Part of a small language model's weights.
Training: a variant of Adam for these matrices, 10907 steps.
Each number is 128 + 32 x the weight over its row's rms, rounded and kept within 0 to 255. Layers, rows and columns count from 0. The size above them is the row's rms in percent of the matrix's.

# layer 4 MLP up, 2304x576, rms 0.0347, rows 1877-1929, columns 384-447
size [106 102 108 128  98 108 112 103  94 109 107 110 103 100 100 104  92  94  80  95  89 113 101  91  98 104  99  98 106  99  95  96 103 102 101 100 110  99 105 106 102 100 106  95 101  86  89 101 103  96  92  85  95]
[[117 162  93  92 130 160 154 137 221 100 110  95 119 174 169 128 128 130 138 151 138 155 116 176 154 125 109  87 126 177 127 194 153  95 123 149 144 131 123 103  88 141 170  96  91 119 118 129 210 106 124 182 112 104  55 147 111 118 156 140  94 126 136 149]
 [ 93 105 115 122 166 137 159 191 146 150 120 110 147  86 151 118 124 125 120  93 137 114  99 111 110 160 122 120 118 156 156 101 185 157 115 136 148 149 118 126 153 116 162  48 138  97 154 115 155 161 128 120  78 115  62 108 116 189  90  95  97 122 152 139]
 [180 136 116  81  95  94 180 119 125 116 146 165 115 127  56 147 157 161 111  49 140 104 128 129 100 103 117  99 101 175 115 134 153 166  90 101 125 139  53 140  99 118 148 113 149 147 144 110  49 158 185 139 127 182 128  79 129 133 159 168  99 122 104 132]
 [124 128 148  78  74 129 151  61 124  82 110  98 139  97 124 139 156  91 161 172 135 188 125  53 107 163  69 129 104 179 154 113 104 193  95  83 155 118  92 168 147 207 154 103 105 123 186 123 165 184 108 165  89 115  94 134 116  68  98 175  98 118 135 158]
 [140 191 135 114  71 112 141 160 143 127 156 105 173 184 163 179 102 159 130 132 174 138 104  94  44  96 106 101 160 146 194 135 156 106 116 147  98  91 129 188 149 135 141 138 105 161 177 118 109  88  59 140 152 143 101 121 104 139 173 105 141 153 155 146]
 [136 121 100 139 106 150 124 122 109 103 128 145 129 135 149 188 144 134 129  88 115 134  44  84 159 112  71 153  84 123 154  36 125 117  71 144 129 125 111 115 172 136 123 129 111 104  86 158  89 163  98 165  80 105 127  91  95 141 145 134 166 102 155  84]
 [115 108 113 102  95 118  86 137 176  93 183  76 110 155  75 143 117 113 224  86 161 126 131  80 196 168 109 127 143 106 150 124 150 103 133 153 119 179 117 120  84 164  95 133 111 145 141 105 133 194 115  80 174  85 145 144 193 128 152 179 167 114 140 162]
 [124 102 157 144 184 110  95  90 165 183 127 128  56 167 112 139 194 222 172 107 128 104 168 102 118 199  64 175  98 100 119 157 168  68 104 150 183  82 128 115  98 141  89 145 147 117 195  91 121 166 146 101 127 156 161 102  99 116 164 131 171 147 125  96]
 [135 135 156 110 164 111 162 126 141 169  82 106 132  89 130  81 151 130 128 169 108  62 102 127 146 142 117  83 161 120 199  79 140  94 130  89 130  87 150 123  90 169 156  99 172 126 179 102  73 159 110  57 140 106  89 192  76 155 171 158 105 110 120 115]
 [100 176 124 138 101 162 138 148 151 160 155  69  66 140 119 129 121 102 180 181 117 101 133 163 132  93 129  82 167 170  72 156 141  97  81 127 131  97 117  86 146 120 135  93  97 141 127 131 146 139 176  95 136 135 150 162 160 138 161 178 126 154 120 102]
 [122 103 177  75 105  82 171  98 123 121 120 138  69 147 177 156 115 111 163 132 134 192 126 132 112 127 117 183 130 176  90 128 137 129 140 119 171  58 119 114 162 143  73  52 137 165  76 150  92  94 194 137 104 169 126 139 172  99  94 131 136 188 156 101]
 [115 145 103  76 163 135 117 114 184 102 192 120 156 201 117 153 174 247 178 115 167  77 124  73 146 131 174 127  81 175 173 118 190  88  88 125 193  87  48 103  74 135 100  88 162 117 121 106  83 139 126 174 123 108 114 148 132 161 130 145 105 192 130 155]
 [ 80 148 144 102 130 174 141  34 146  71 165 129 102  98 161 148  94  99 102  76 163 124 163 114 104 121 143 136 171 113 132 101 141 155 175 136 146  97 144 125 140 120 126 134 105  73 119 150  82 188 145 118 167 122 147  93 106 139  96 165 158  66 184 159]
 [ 93 127 123 114 116 113  97 108 145 110 167 133 138 146  88 133 158 149 115 193 149  95 120  77 152 116  92 155  80 136 154  92 102 108  81 107 116 111 143 101 144 130 145 143  99 168 189 135 150 109 152 128 175 114 114 229 162 107 140 153  90 116 165 124]
 [101 145 105 122 110 124 122 155 102  80 185 103 119  86  90  81 121 184  77  67 139 137  90 101 106 179 158  97 139  96 173 151 141 112 110 173 132 140 123  87  93 123  98 148 133 140 112 121 106 168  94 148 114 129 164 136  95  91 109 189 156 135 166 101]
 [180 118 125  98 134 116 187 138 108  72 115  58  91 178 113 125 151 181 109 187 112 123  89 100 125 106 112  75 173 147 146 135 123  86 142 185 148 122 139 123 187 124  91 113 150 139 115 134 146 128 151  87 138 167 132 168 200  77  98 129 138 185 109 120]
 [124  99 149 151 140 149 142  93 109 158  91 112 118 108 147  79 157  99  41 113 146 166 111 153  92 121 128  90 155 167 144 105 148 144 170 169 100 138 128 136 132  89 122  59 135 108 169  74 168  73 121 166 122  79 102 114  65 130 100 132 133  81 129 143]
 [157 116 169 148  83 147 145 105 153  89  98 107 125 162  94  99 176 135 126 128  90 127 163 114  83  75 122 121  81 134  88 185 181  82 126  86  51 111  75 180 103 117 124 110 109 143  99 141 143  94  44 134  92 178 160 153 168  39 155 122  64  95 179 191]
 [133 144 138 101 132 132 118 127 148 142 201 128 114 146  97  78 116 104 162 140 164 185 100 133  63 114 191  81  69 111 134  99  77 134  94  78 162 115 127 136 152 134 156  77 153 105 159 156 172 120  88 138 155  61 185 108 182 119 112 149  87 146 142  95]
 [ 91 160 114 111 117  88 106  98 134  88 198 145 140 174 189 195 154 120  85 129 107 127 155  80 129 129 112 147 158 211 105 158  99 112 124 200 121 101 156 144 148 178 119 159 128 120 144 168 144 129 141 123 118 122 140 214 149 156 152 138 140 137 168 144]
 [ 97 130 169 102 107 162  96  77 168 114 135  96 124 144 173 161 130 114 105 172 131 107 131 113 118 172 112  93 224 104 102 108  86 130 111 114 175 132 110 153 172 115 130 151 184  90 127 131 100 136 121 197 120  78 178 160 177 135 183 127 166  65 156 150]
 [111 152 150 159 114 106 141  97 145 164 170 120 152 206 121  83 173 175 120 172 192 141 120  92 115 127 146  72 131 179 170  89 144 152 128 145 124 106  99 141 124 143  74 133  80 100 146  85 100 154  78 117 105 163 147 138 108 100 182 162 136 115 130 175]
 [168 112 184 147 150  92 132 145 113 129 123 155 138 126 196  94 151 107 161 140 180 140 114  86 148 112 138 123 135  71 142 111 124 154 158 121 108 136 101 148 108 144  96 184 124 190 149 122 137 140  95  74  96 114  96 191 134  96 152 144  66 119 183 140]
 [142  92  94  85 114 105 114 123 126 144 106  80 127 101  91 175 110 120 145  94 149 166  95 115 174 187 125  66 145 131 198 107 107 149 112 111 151 166  96 209 112 108 157  86 126 149 137 139 152 100 122 157 147  80 123 110  83 153 154 157  93 105  93 128]
 [140  90 175 114 186 102  94 162 137 136  94 121 157 162 116 162 126 188 131  88  89 130 106 115 133 114 169  94 138 182  88  62 171 116 129 127 111 105 119 113 161 116  89 129  78 121 120  71 137 123 159 153 159 135 116 126 178 111 173 131 147 134 133 105]
 [111 180 115 126 164 104 100 114 122 125 133 180 125 112  98 101 133 198 128 115 121 129 128  91 122 140  95  91 148  93 114 157 140  83 125  99 107  93 163 139 190 116 169 132 127 126 129 104 118 127  65 146 109 155 141 146 139 111  74 151 149  77 160 137]
 [ 92  97 136 145 115 160 179 102 136 122 102 105  97 128 118  85 110 172 183  98 143 165 130  86 141 122  99 133 102 143 153  83 158 129  85 136 153 131 101 126 125 146 164  77  76 147 155 131 119 109  47 176 122  97 106 131 147 165 157  69  81  95  84 121]
 [ 99 134 105 114 120 138 135 137 111 181 159 116 117 117 147  92 130 119 149 139 178 101 119 108  84 195  97 158  92 165 116  89 145  86 122 197 137 138 121 106 157 124 133  83 105 119 188 111 124 131 138  96 163 128 111 112 116 173 140  77 118 165  64  98]
 [144 190  98 103 168 105 110  99 139 159 156  80 138 104 112 149 104 143 141 130 165  88  91  57 153 105 175 144 157 159 167 111 130 132 117 107 152  56 132 126 173 178  95  93 133  89 202 121 108 109 151 123 170 182 127 124 171 152 218  84 161 128 133  81]
 [141 182 182 105 132  90  61 137 142 141 143 105 165 157 171 106 133 103 146 129 171 111 109 122  81 137 151 141 185 133 117 124 153 142 133 103 116  95  89 155 130 165 119 111  97 156 186 150 162 108  88 119  30 100 112 147 129 164 101 157  83 154 171 102]
 [170 144 124 119  83 176 125  82 112 122 154 104 219 139 128 100 153 169  76 120 107 155 181 174 158 195 160  94 210 151 105  62 129 103 101  57 147 158 101 111  98 179 116 117 167 178 130  95 101 132 140 123 110 116  81 124 115 130 101 128 121  93 123  94]
 [191  83 105 156  60 152 119 111 161 135 145 160  84 105 185 159 155 158 153 186 151 137 139 178 112 109  23 112 127 170 117  99 135  88 176 145 140 131  75 112 147 152  86 113 151 135 135 130 129 112 102  96  73 139 118 164 165  93 177 140  76 128 133 146]
 [139 124 158 125  78  78 162 160 128 128 106 147 144 162 109  92  77 119 207 159 158 117 150 104 135 130  70  86  74 145 133 113 107 123 118 121 122 123 113 113 215 104 166  41  82 107 176 154 106 145 171  89 136 105 145 108 106 150 143 159 151 133 143 145]
 [136 102 144  66 198  67 125 132 208 100 192  15  77 125 156 127 125 124 115 172 133 180 112 153 113  88 168 157 149 132 207 123 163 136 132  88 231 121 117 142 118 117 123 103 131 181 151  98 154 163  93  88 118 115 134 145 131 121 136 200 139 152 141  98]
 [143 138 168 107 136 213 130 157 145  78 159 140 139  89 137 147 138 100  64 127 108 111  99  80 144 127  91  74 128 150  96 112 142 127  88  91 211 146 157 122 104 153 148 146 110 105 148 123 131 193 131 127 120 171 167 140 136 136 172 102 147  97 144 183]
 [156 121 134  98 153 128 130 177 132 108 130 108 200 162 128 169 124 141  74 130 150 138 156 123 139 149  90 150 135 164 108 127 127 120 131 104  85 133 121 144 151 157 113 104 118  90 144 158 142 144  92 126  69 161 160  82 104  85  99 142 154 136 107 163]
 [104 158 120  95  72 140  65 144 137 113 123 146 139  77 105 132 120 153 129 152 146 122  93 126 120 112 171  80 139 131 129 142 143 141 115 157 164 104 184 125 134 108 132 146 127 132 150 115 161 139 123 142 122 140  93 138 107 158 112 172 172 128 147 114]
 [ 96 133  68 143 137 172 215 101 149 133 116 143 193 141 141 141 107 134 102 106  93 131 162  56 110 184 147 153  63 144  88 109 147  77  32 148 126 168  96 152 153 123  89  88 126 107 227 181 119 143 134 134 194 174 119  97 127 115 109 114 179 140 139 111]
 [135 118 158  98 201 137 136 127 127 167 119 116 209 110 110 110 158 134 107 134 188 122 129 102 102 145 165 167  85 154 104 141 121 110 109 162 163  92  88 123 133 169 106  64  95 114 134 125 142 198 175 135 136 136 126 142 176 141 204 142  91 152 140 132]
 [109 133 108 146 153 119 123 176 179 111 142 123 144 103 187 117  85 125 138  73 101 162 116 100 158 115 126 112 149 208 145 115 113  98  85 124  82  63  99 115 143 126 118 144 117 134 118  83  97 177 118 172 114 122  90 118 138 165 124 114  78 101 165 129]
 [151  66 141 132 150 113 148 146 144 105  91 154 103 111 106 109 107 150 171 100 160 116 176  85  65 134 105 142 176 134 117 103 124 112  49 146 140 147  85 119 147 128 180  95 109 154 143  50 220 111 126  97  51 100 149 109 130 111  83  84 127 117 164 113]
 [160  97 159  80 143  89 150 138 112 106 145 147 162 138 150 127 116 136  86 141  95 159  94 111 110 175 131 157 135 128 106  94 165  61 110 147 153 148 107 166 113 171 117 142 143 135 188  63  98 105 132 210 109  93 116 143 144  94 182 178 162 148 205 160]
 [123  88 128  90 110 141 116  76 123 158 155 116  98 161 134 131 153 125 185 133 235 120  95  81  72 128 124 186 150 133 118 182 181  83 108 120 124  79 107 120  81 229 144 145 108  87 129 156 156 136 191 157 140 154 140 143 115 157 133 103  98 137 166 115]
 [ 97 105 128 135  79 202 116 116 132  68  79 152 153 194 145 138 102 115 149 146 136 122 133  57 138  93  73  77 161 113  95  83 106 185 134 117  93  98 173 154 173 126 173 153 108 101 156 108 157 116  87 167 157 172  76 148 126 161 106 116 131 119 134 217]
 [ 92 172 114 156 139 185  75 121 123 131 174 138 143 109 170 189  98 133 116 143 135  96 111  76 149 173  89 109  99  85 101 110 148  64  95 124  95 134 176 138  77 153 121  90 103  86 174 117  80 201 137 139 134 170 106  72 132 105 144 134 115  86 128 148]
 [129  72 186  94 147 106 118  66 124 106 143 109 180  84 172 149 151 115 171 177 122 153 173 120 137 100 120 140 149 150  81 114 130 126 129  58 130  63  85 205 166 193 149  99 115  94 169 129 140  95 140 124 141 107 127 117 163  92 121 167  89  90 202 111]
 [118 173 115 124 145 166 134  79 179 132 161  96  88 125 148 112 148 164 148  74 166 155 107 141 115 138 129 159 136 141 100 129 163  75 165 147 177  92 171 135 134 149  98 136 119 155 158 164 124 139 106 104 115 167 124 103 137 125 127 183 173 155 155  99]
 [108  88 108 110  67 185 114  93 102 163 130 128  86 110 165 167 138 156  93 140  73 120 155 130 100 147 125 100 111 197  99 127 135 218  49 126 110 104  79 151 108 103 183 134 118  83 154 174 118 128 112 130 177 146 132  89 144 124 151 129 117 100 151  22]
 [119 144 125  28 128 106 142 147 162  95 150  83 114 183 128 167 123 131 103 138 112 101  86 140 161 115 139  69  80 151 155 114 168 106 153 129 145 124 123 198 157 115  53  94  96 165 114 108 122 136  80 128 166 158 103 139 143 148 105  51 179 196 102 153]
 [ 65 130 138  92 114 142 198  76 119  89 133 163 190 147  93 111 123 164 108  97 160 102 122 115 130 155 133 165 112 166 133  91 130  87 118 120 160 103  85 166  96 150 108  57 142 137 144 182 168 179 192 114 119 104  84 130 185  62 100 122 117  89  94 117]
 [ 65 150  93 119 136 174 135 147 162 190 170 196 101 157 163 148 171 168  65 111 103 166 118 143 129 148 142 134  91 119 123 111 131 100 143  39 174 137  98 123 112  97 177 135 115 161 123 127 129 120 177 131 201  74 114 149 103  90 177 129 130 108 174  66]
 [160 123 130 143 178 161 130  60  94  71 156 147 119 171 150 158 131 147 150 124 150 123 104 104 101  97 123 116  89 125 110 109 139 159  79 138 123 133 107 110 161 142 209 132 115 132 135 160 139  82 136  99 146 169  91  96 116 114 126 118 132 167 140 162]
 [102 120 114 116 101 156 110 125 173 115 161 131  71 133  79  90 118 128  91 113 145 214  91 113 127 166  98  73  88 165 109 129 159  73 143 170 125 154 201  89 134 165 104  72 138 158 101 112 128 136 135  88 159  65 137 165 174 131 135 138  91 131 155 113]]
# layer 4 MLP down (transposed), 2304x576, rms 0.0313, rows 1877-1928, columns 384-447
size [106 110 122 119 102 114 103 103  92 119 101 113  99 107 103  99  88  94  81  93  89 106 101  93  96 100  97 105 101  96  95  95 106  98 106  96 114  93 109 105 109 103 107 102 104  85  90 100  97  97  87  86]
[[158 132 141 156 128 119 128 124 134 123 140 117 150  92 186  80 115 134 126 143  83 191 154 179 109 166  69  77 132 100 138 158 109 116  99 172 152 136 117 151  82 100 112  86 114  90 108 227 158 104 136 138 137 119  92 139 111 168  78 115  93 163  91 168]
 [132  86  70  93  81 147 133 142 165 176 103 150 147  97 141 133 179 111 120 145 122 125 139 107 133 184 155  92 168  84 114 126  61 171  74 117 176 100 141 116 126 100 165 138  90 185 113  88 108  84 199 113 127  60 119 130 124 145 138 140 138 184 140 102]
 [143 112  56 119 140 157 173 162 158 118 188  92 148 122 146 112 126  87 148 147  78 133 198 138  73 106  98 132  59 138 125 141 153 164  95 108 221  96 126  60 116 107 137 119  60  82 166 107 100 139 137 116 154 214 173  93 154 129 109 122  83 134 137 187]
 [135 116 100 164  95 123 180 114 132 147 101 144 164 164 108  66 137 147 147 195 142 137 146 133 130 181 145 117 146 140 123 127 183 148 144  63 189 131  74 168 169 144  99 119 113 126 153 116 108 140 120 157 145 120 148 138 121 119 116 186 106 113  81 150]
 [152 110 153 156 134 191 156 174 168 130  88  94 103 139 136 139 141 164 122 151  95 101  96 103 120 214 153 109 142 139 140  78  90  86 163 148 148 139 165 131 135  85  96 170 115 124 152 115  94 169  91 124 150 113  62 125 154 180 146  95 106  77 154 223]
 [113 156 139  68  69 125 145 144  90 104 104 171 185 115 108 172 190  63 103 156 157 191 126 148 164 100 118 173 148 113  86 120 109 184 111 158 117 102 117  96 184 123 165 107 120  86 186 191  58  86  98  77 132 121 143  60 125 112 140 127 127 153 164 128]
 [ 92  80  83 135 161  97 143 108 143 158 117 170  74 191 141 191 109 117 123 104 156 157 161  89 136 148 128 146 158 108 163 124 158 113 154 157 131  96  91 139 138 127 148 121 100 151 114 137 137 136 169  35 126 148 124  76 139 107 112 172 110 150 124 161]
 [159 157  84 121  70 159  90  62 183  73 173 143 145 127 158 117  69 177 122 171 139 121 150 163 132 156 142 154  79 156 167 137 136 106 136 130 142  95 117 138 135 155 115 108 116 176  65  91 127 151 135 119 174 131 133 133 105 209  89 110 116 119  92 127]
 [194 153 118 108  93 109 137 169  97 130 122 151 162 136 140 170 128 114  96 102 151 134 138 126 153 104  87  95 138 143  96 175  63  51  68 129 136 133 133 103  81 112 104 157  98 130 147 182  40 113 167 120 161 100 148 149  87 128 111 104 133 124  92 135]
 [160 123 141 113  82 109 145 126 132 124 157 180 158 142  77 126 120 141 110 133 148 105 110  85 145 119 172  72 147 182 153 118 146 155 165 143 144 142 142  80 135 131  80 150 102  76 129 139 144  94 183 110 109  96  88 118 192 155 139 124 120  93  98 147]
 [ 80 137 219 141 127 103 159  75  83 102 114 148 150 168 132 117 104 123 126  99  38 136 150 162 135 148 133 138  78 131 151 134 118 131  94 153 192 161 104 120 138 144 112 137 133 100 126 102  70 115 144  46 168 159 116  85 119 127 137 127 128  97 120 117]
 [154 101  43 171 135 109 179  92 131 130 188  96 149 184 160 124  75 107 105 222 150 127  79 155 103  71 182 143 197 165 124  87 130 115 112  94 127 161 116 102  69 113 125 121 128 183 129  62 132 109 107 100 111 115 122  87 138 120 122 110  95 124 116 148]
 [139 102 136  93 133  64 148  67 147  74 107 145 119 142 158 144  92  49 104 123 133 163  91 149 105 124 162  55 113 114 133  82 138 138 109  87 133 154 153 163 152  94  98 137  61  89 126 116 124 219 152 127 142  98  98  91 155  46 125 105 128 147 120 170]
 [165  96 148 128 129  76 141 115 120 128 109 103 170 114 102 109 143  94 127 132  78  83 106 102  91  78 129  75  81 133 146 125  83 143 163  71 166 143  60 154 135 140 172  96  98 127 108 221  85  98 172  99 164 143 134 156 105 110 114 128 152  83 169 120]
 [ 92 148  82 141  96 126  74 135  89 177 112 142 145 172  98 115  92 126 102 159 117 105 144 103  93 182 119 105 157 145 104 108  75 167 102 118 139 119 194 102 120  56 155 117  96  98 123 157 133  99 147  88 101  97  41 139  99 101  83 126 134  87 151 111]
 [ 99 107 211 140 148 116 175  87 113 150  84  86 153 186 149 135 141 142 133 107 132 115  95 102 120  76 118 120 145 107 106 160  60 135 109 157 118 119 125 105 132 122 153 123 146 150 147  81  78 119 108 115 110 171 117 145 148 160 124 118 187 121 150 125]
 [154 157 153 172 134  88  98 117 191 153 165 149 143 112 126 175  78 103 174  86 159  77 148 109 156 101 146 116 124 128 131 134 172 139 115 174 169 137 120 128 131 151 129 160 115  77 153 151 131 136  86 144 179 128 169 106 133  95  83  96 130 178 174 122]
 [ 39 102 141 155  89 163 166 119 152 149 110 166  96 151 152  92 131 142  98 118 139 140 120 141 114 151 127 152  85 153 132 137 169 141 116 125  76 105 163 135  58 156 105  78 124 163 133 100 127  93 127 131  83 120 102 163 142 103 181 161 127  93 128  88]
 [134 144 156 126 134  98 137 126 140 128 117 134  54 188 157  97  97  98 129 150 200  96 147  71 129 129 123 139 166 166 107 125 121 166 153 136 126 143  93 154  93 145 152 100 135 180 116 138 120 168 172 153 108  89 107 139 157 167 108 101 132 113 191 127]
 [149 121 180  97 148 100 154 165 143 126  90 100 116 112 112 102 126 111 100 187 141 140 103 172 127 129 130 119 112  79 131 143 146 135  51 168  73 155 120  82 147 113  78 125  66 110 120  95 212 178 163 116 101 102 203  88 100 146  86 160  84 153 170 119]
 [101 174  82  92 141 124 123 176 204  78 111 130 126 141 150  72 110 153 105 129 145 103 126 109 135 126 171 190 140  98 108 146 159  86  95 105 166 159 117 104 130 165  91 109  84 121 160 117 121 172 168  93 164 128 151 236 180 155 158 118 138 118 101 137]
 [149 101 152 164 171 157 128 108  97 142 119 127  71 167 106  61 105 156  87 107 141 134 105 137 155 119 147 102 164 160 103  87 164 108 123 118 109 115 102 104 152  90 124 124 103 109 124  38 106 120  91  57 134 111 117 114  86 100 175 141 147 114 111 128]
 [152 148 191 148 147 193 150 119 112 163 115 149 148 166 172 106 112 103 165  39  53  99 180 127 136 107 113  91 112  96 110  59 118 118 170 126 105 142  69 134 150 125  70 202  81 109  80 150 143 114 133  68 158 146  88 144  81 201 133 136 127 183 111 149]
 [132 141 162 132  85 149 131 118  90  70 104 107 112 128 127 141 112 146 146 102 102 128 142 130  82  62 158 184 116 135  76 128  78 106 103 127 170 108 108  77  58 105 145 124 131 145 111 130 172  97 142 121 103 135  96 184 131 113  84 117 149 117 219 117]
 [108 140 108 110  97 140 183 202 107 142 125 181  71 155 170 169 124 103 110 126 199 108 118 135 103 116 131 140 128  84 180 108  81 145 133 128 118 115 179 141 121 134 108 158 114 145 126 124 156 128 122 144 157 146 163 123 145 103 142 188 103 131 131  96]
 [111 110 102  80 105 148 112 157  78 134 101 103 165 115 143 132 170 152  83 108  83  72 113 121 100  86 160 140 113 162  96 154 159 109  82 173 156 164  93 108 183 116  84 110 158 115 142 115 120 128 146 100 152 155  54 113 118 128 197 108 113 127 148 147]
 [ 97 127 138 103 140 110 149 120 150 157 118  94 135 101 147 177 175  72 131 157 158  98 153 230 134 182 134 110 199 123  89 119 116 139 128 151  78 129 163  98 137  44 132 149 120 131 105 166 183 115 156  61 121 125  88 148 121 130 108 178 111 161 192  59]
 [119 154  90 128  91  84 164 162 151 104  75 141  32  50 105 143 155 121 120 108  80 121 119 108  83  86  92 184 168  93 118 107 101 140 170 122 117 119 145 131 122 113 121 183 157 106  54  90 155 114 125  95 134  92 100  94  98 146 153  87 135 131 142  85]
 [121 119 135 141  56 188 130  92 187 149 180 115 114 147 117 106 102 145  87 112 166 111 131 121 138  65 111 162 137 133 114 159 101  78 134 123 119 108 103  50 107 140  81  82  95 119 113 118 147  88 130 134 113 161  99 135 119 134 118 138 113 157 156 129]
 [118 145 179 188 165  71 115 108 117 135 159  30 119 159 163  93  94 127 138  65 129 143 143  96  78 113 181 173  94 170  61 102 106 194 131 157 137 115 121 145 161 130 108 127 113 145 111 148 177 150  96  71 162 148 116 122 166 141 126 143  82 106 135 143]
 [128 153  66 121 102 146 172 126 127 142 116 122 156  87  94 107 102 124 152 137  94 119 150 140 142  92 122 123 132 140 119 126 110 159 120  77 166 158 173  42 153 121  92 106 163 120  96  83 115 126 204  87 108 100 135 133 122 108  54  71 186 153 128 159]
 [ 99  90 153 153 148 184 143  89  83 143 102 114 170  95 109 118 132 170 169 134 111 121 109 125 148 122 129 114 160 171 111 138 167 148 136 200 136 138 134 167 139 142 100 105 135 102  63  94  93 182 149 143  89 111 155  95  92 161 163 183 145 101 183 163]
 [127  98 132 118 139  40 139 113  95 139 139 207  99 137 102  77 113 100 180 100 154 120  88 150 101 114  85 101 125 103 140 161 166  35 113  90 103 138 104 122 158 121 170 209 142 150 149 127 163 138 130 127 140 181 142 138 118  99 130 136 172  94 139  83]
 [160 112  44 143  80 141 149 121 132 153  74 132  90 158 130 102 159 122  97 130  88 172 160 193 149  71 133 167 133 179  90  98 167 129  46 174 143 135  92  71  99 106 149  80  89 126  92 176 169  91  78  77 149 133  65  89 151  82 156 146 107 146 131 161]
 [158 133 132 171 141 129 124 145 146 121 135 160 153 106 108 140 106 140 172 110 132  96  40 151 129 129 157  99 145 152 179  97 109 164 153 147 124 117  96 176 131  66 153 139 125 149 168 129 191 139 109 108 134 172 152 106 119 106 134 166 147 135 179 126]
 [133  87 110 159 170 175 165 124 182 113 102 172 108  86 153 107 143 115 167 148 120 107 189 110 161 104  77 117 137 109 146  92 118 136 140 192  54 110 194 173  93 100 132 157 106 170 198 159 120 132  63  97 146 155 155 120  87 130 150 119 153 118 138 110]
 [115 187 101 111 109 116  81 135 113 104 175 105 206 167 119 131  76  98 159 132 126 100 145 139 141 207  99 118 205 154 136  73 129 136 142 145 188 207 162 106 126  99 124 117 102  88 146 137 104 122 125 172  98 161  81  86 100 130  79 170  86 116 114 172]
 [116  88 135 119 131 196  79 156 136 130 106 125  89 115 146 143 107 115 115 101 168 138 125 125 113 158 132 132 130 190 148  56 114 152 152  88 131  98 148 112 110 129 160 164 137 119  86 150 176 130 149 142 163 145 100 106 128 125  61 151 122 138 127 127]
 [112 146  96 126 149 156 132 159 126  84 154 135 109 167 120  79 120 140  74 119 144 110 143 113 157 154  73 129 108 117 178 200 145  88 117 127 133  96  94 136 123 143 159 143  97 129 163 114 144 177 173 148 118 150  91 117 119 107 115 154 147 140 147  92]
 [122  93 151 142 159 166 128 160 135 145  86 153  96 137 169 102 119 106 171  82 108 170  93 103 138 150 114  98 134 149  16 138 129 128 101 104 124 117 114 163 150  75  62 134 146  96 158 115 120 116  88 148  57 105 114 187 129 136  89  90 104 158 128 179]
 [188  99  78 109 206 130  46  86 140 139 134 170 144  80  44 124 158 127 187 135 139 203  83 124 127 122 125 124 100 198 118 142 134 116 146 107 151 144 121 114 113 170 145 124 108 131 182 104 144 135 107  88 176 135 116 114 160 111 139  71 163 135 159 123]
 [137 133 107 119 134  94 202 159  89 129 102 157 140 109 141 149  99  45 155 121 142 128 156 101 101 103 127  82 146 150  89  83 128 172 143 119 180 139 139  55 122  97 126 104  86 144  14  94 101  86 148 131 111 129 106  75 164  96 116 165 146 106  92 126]
 [112 121 108 163 159 106 136  82 127 116 109 121 139  94 163  95  74  96 131 151  90 150 129 118  85 149  64 127 163 155  99  89 117 134 199 134 106 144 183 131 110  76 139 135 140 142  84  86 123 187  81 111 151 110  99 110 170 115 151 149 162 138 124 127]
 [115 145 129 110 124 139 140 111 101 156 136  97 124  90 154  94 151  86 173 182 156  91 105  92 156 152 129  92  86 121 125 163 115 130 179 131 166 163 164 215 109  70 168 125  79  52 138 140 130 152 136 171 126 148 102 126 181 114 122 135 110 106 140  83]
 [137 155 118 125 134 135 148 141  61 129 188 147 130 104 104  89 103 150 118 138 151 136 164 141 126 125 107  83 133 118 112 167  89 145 159  89 178 166  91 131 118 122 157  96 130 121 104 170  52 131 116 118 137 117 138  85  98 103  62 173 123 136 107 138]
 [ 93 177  79 124  81  67 158 118 169 125  63 181 120 111 164 116 168 131 130 157 111 124 136  98  91 128 149 150 150 125 143 140  98 188 176 187 131 187 184  99 116  84 116 139 108 138 108  80  87 129 166 156 124 174 116 173 136 154 103  74 132 135 110 104]
 [128 189 139 107 159 117 151 134  76 134 112 155 101  64 131 174 161 127 152 115 109 157 172 113 121  54 111 193 110 102 130  99 166 161 126 116 102 116  68 111 126 160 167 115  94 153  89  77 117  88 127 177 111  80 134 103 139 148 149  93 145  95 115 123]
 [113 154 132 145 175  97 157 156 160 108  93 165 121 103 135  97 154 129 134 179  94  88 182 138 146 170  84 143  81  89 160 176 153 178 116 130 129  93  99  58  82 123 140 139 101 130  94 162 151 141 124 125 120  93 107 186 143  78 166 163 126 115 127 152]
 [173 160 115 136 140 172 127 125 125 124 110 147  64  96 143 163 185 137  91 124 141 149 142 162  72 136 136 169 122 117 104 187 196 161 113 111 113  71 145 131 137 127 129 107 130 166  99 109 139 126 152 164 138 112  93 108 104 114 127 154 164 107 170 112]
 [128 159 152 114 105 104 118 146 119 138  79 140 156 138 161 159 124 179 168 120 137  95  89 120 109 107 158 158 141 112 146 140 132 149  96  98 131  95 123 106 128 126 132 145 115  89 165  87  60  79 122 155 132 127 144 157 138 137  93 119 127 113 118 161]
 [122  54  88 114 132 151 144 162  64 167 116  81 104  97  47  83 124  51 149  91 147 156 130 150 128  97 183 102 134 101 137  91 116 141 142 135 128  68  81 148 131 118 153 126  56 140 165  84 112 163 182  89  51 118 139 151 122 123  71 154 181 151  79 107]
 [113 227 150 109  84 109 132 124 122 172  89 133  79  98 130  75 117 145 121 126 143 130 125 169 109 114 105 152 140 159 114 151 109 125 160 143 111 180 130 143 156 148 119 118 146 150 152 116 170 121 147  89 174 120 133 173 132 132 176 157 140 181  74 149]]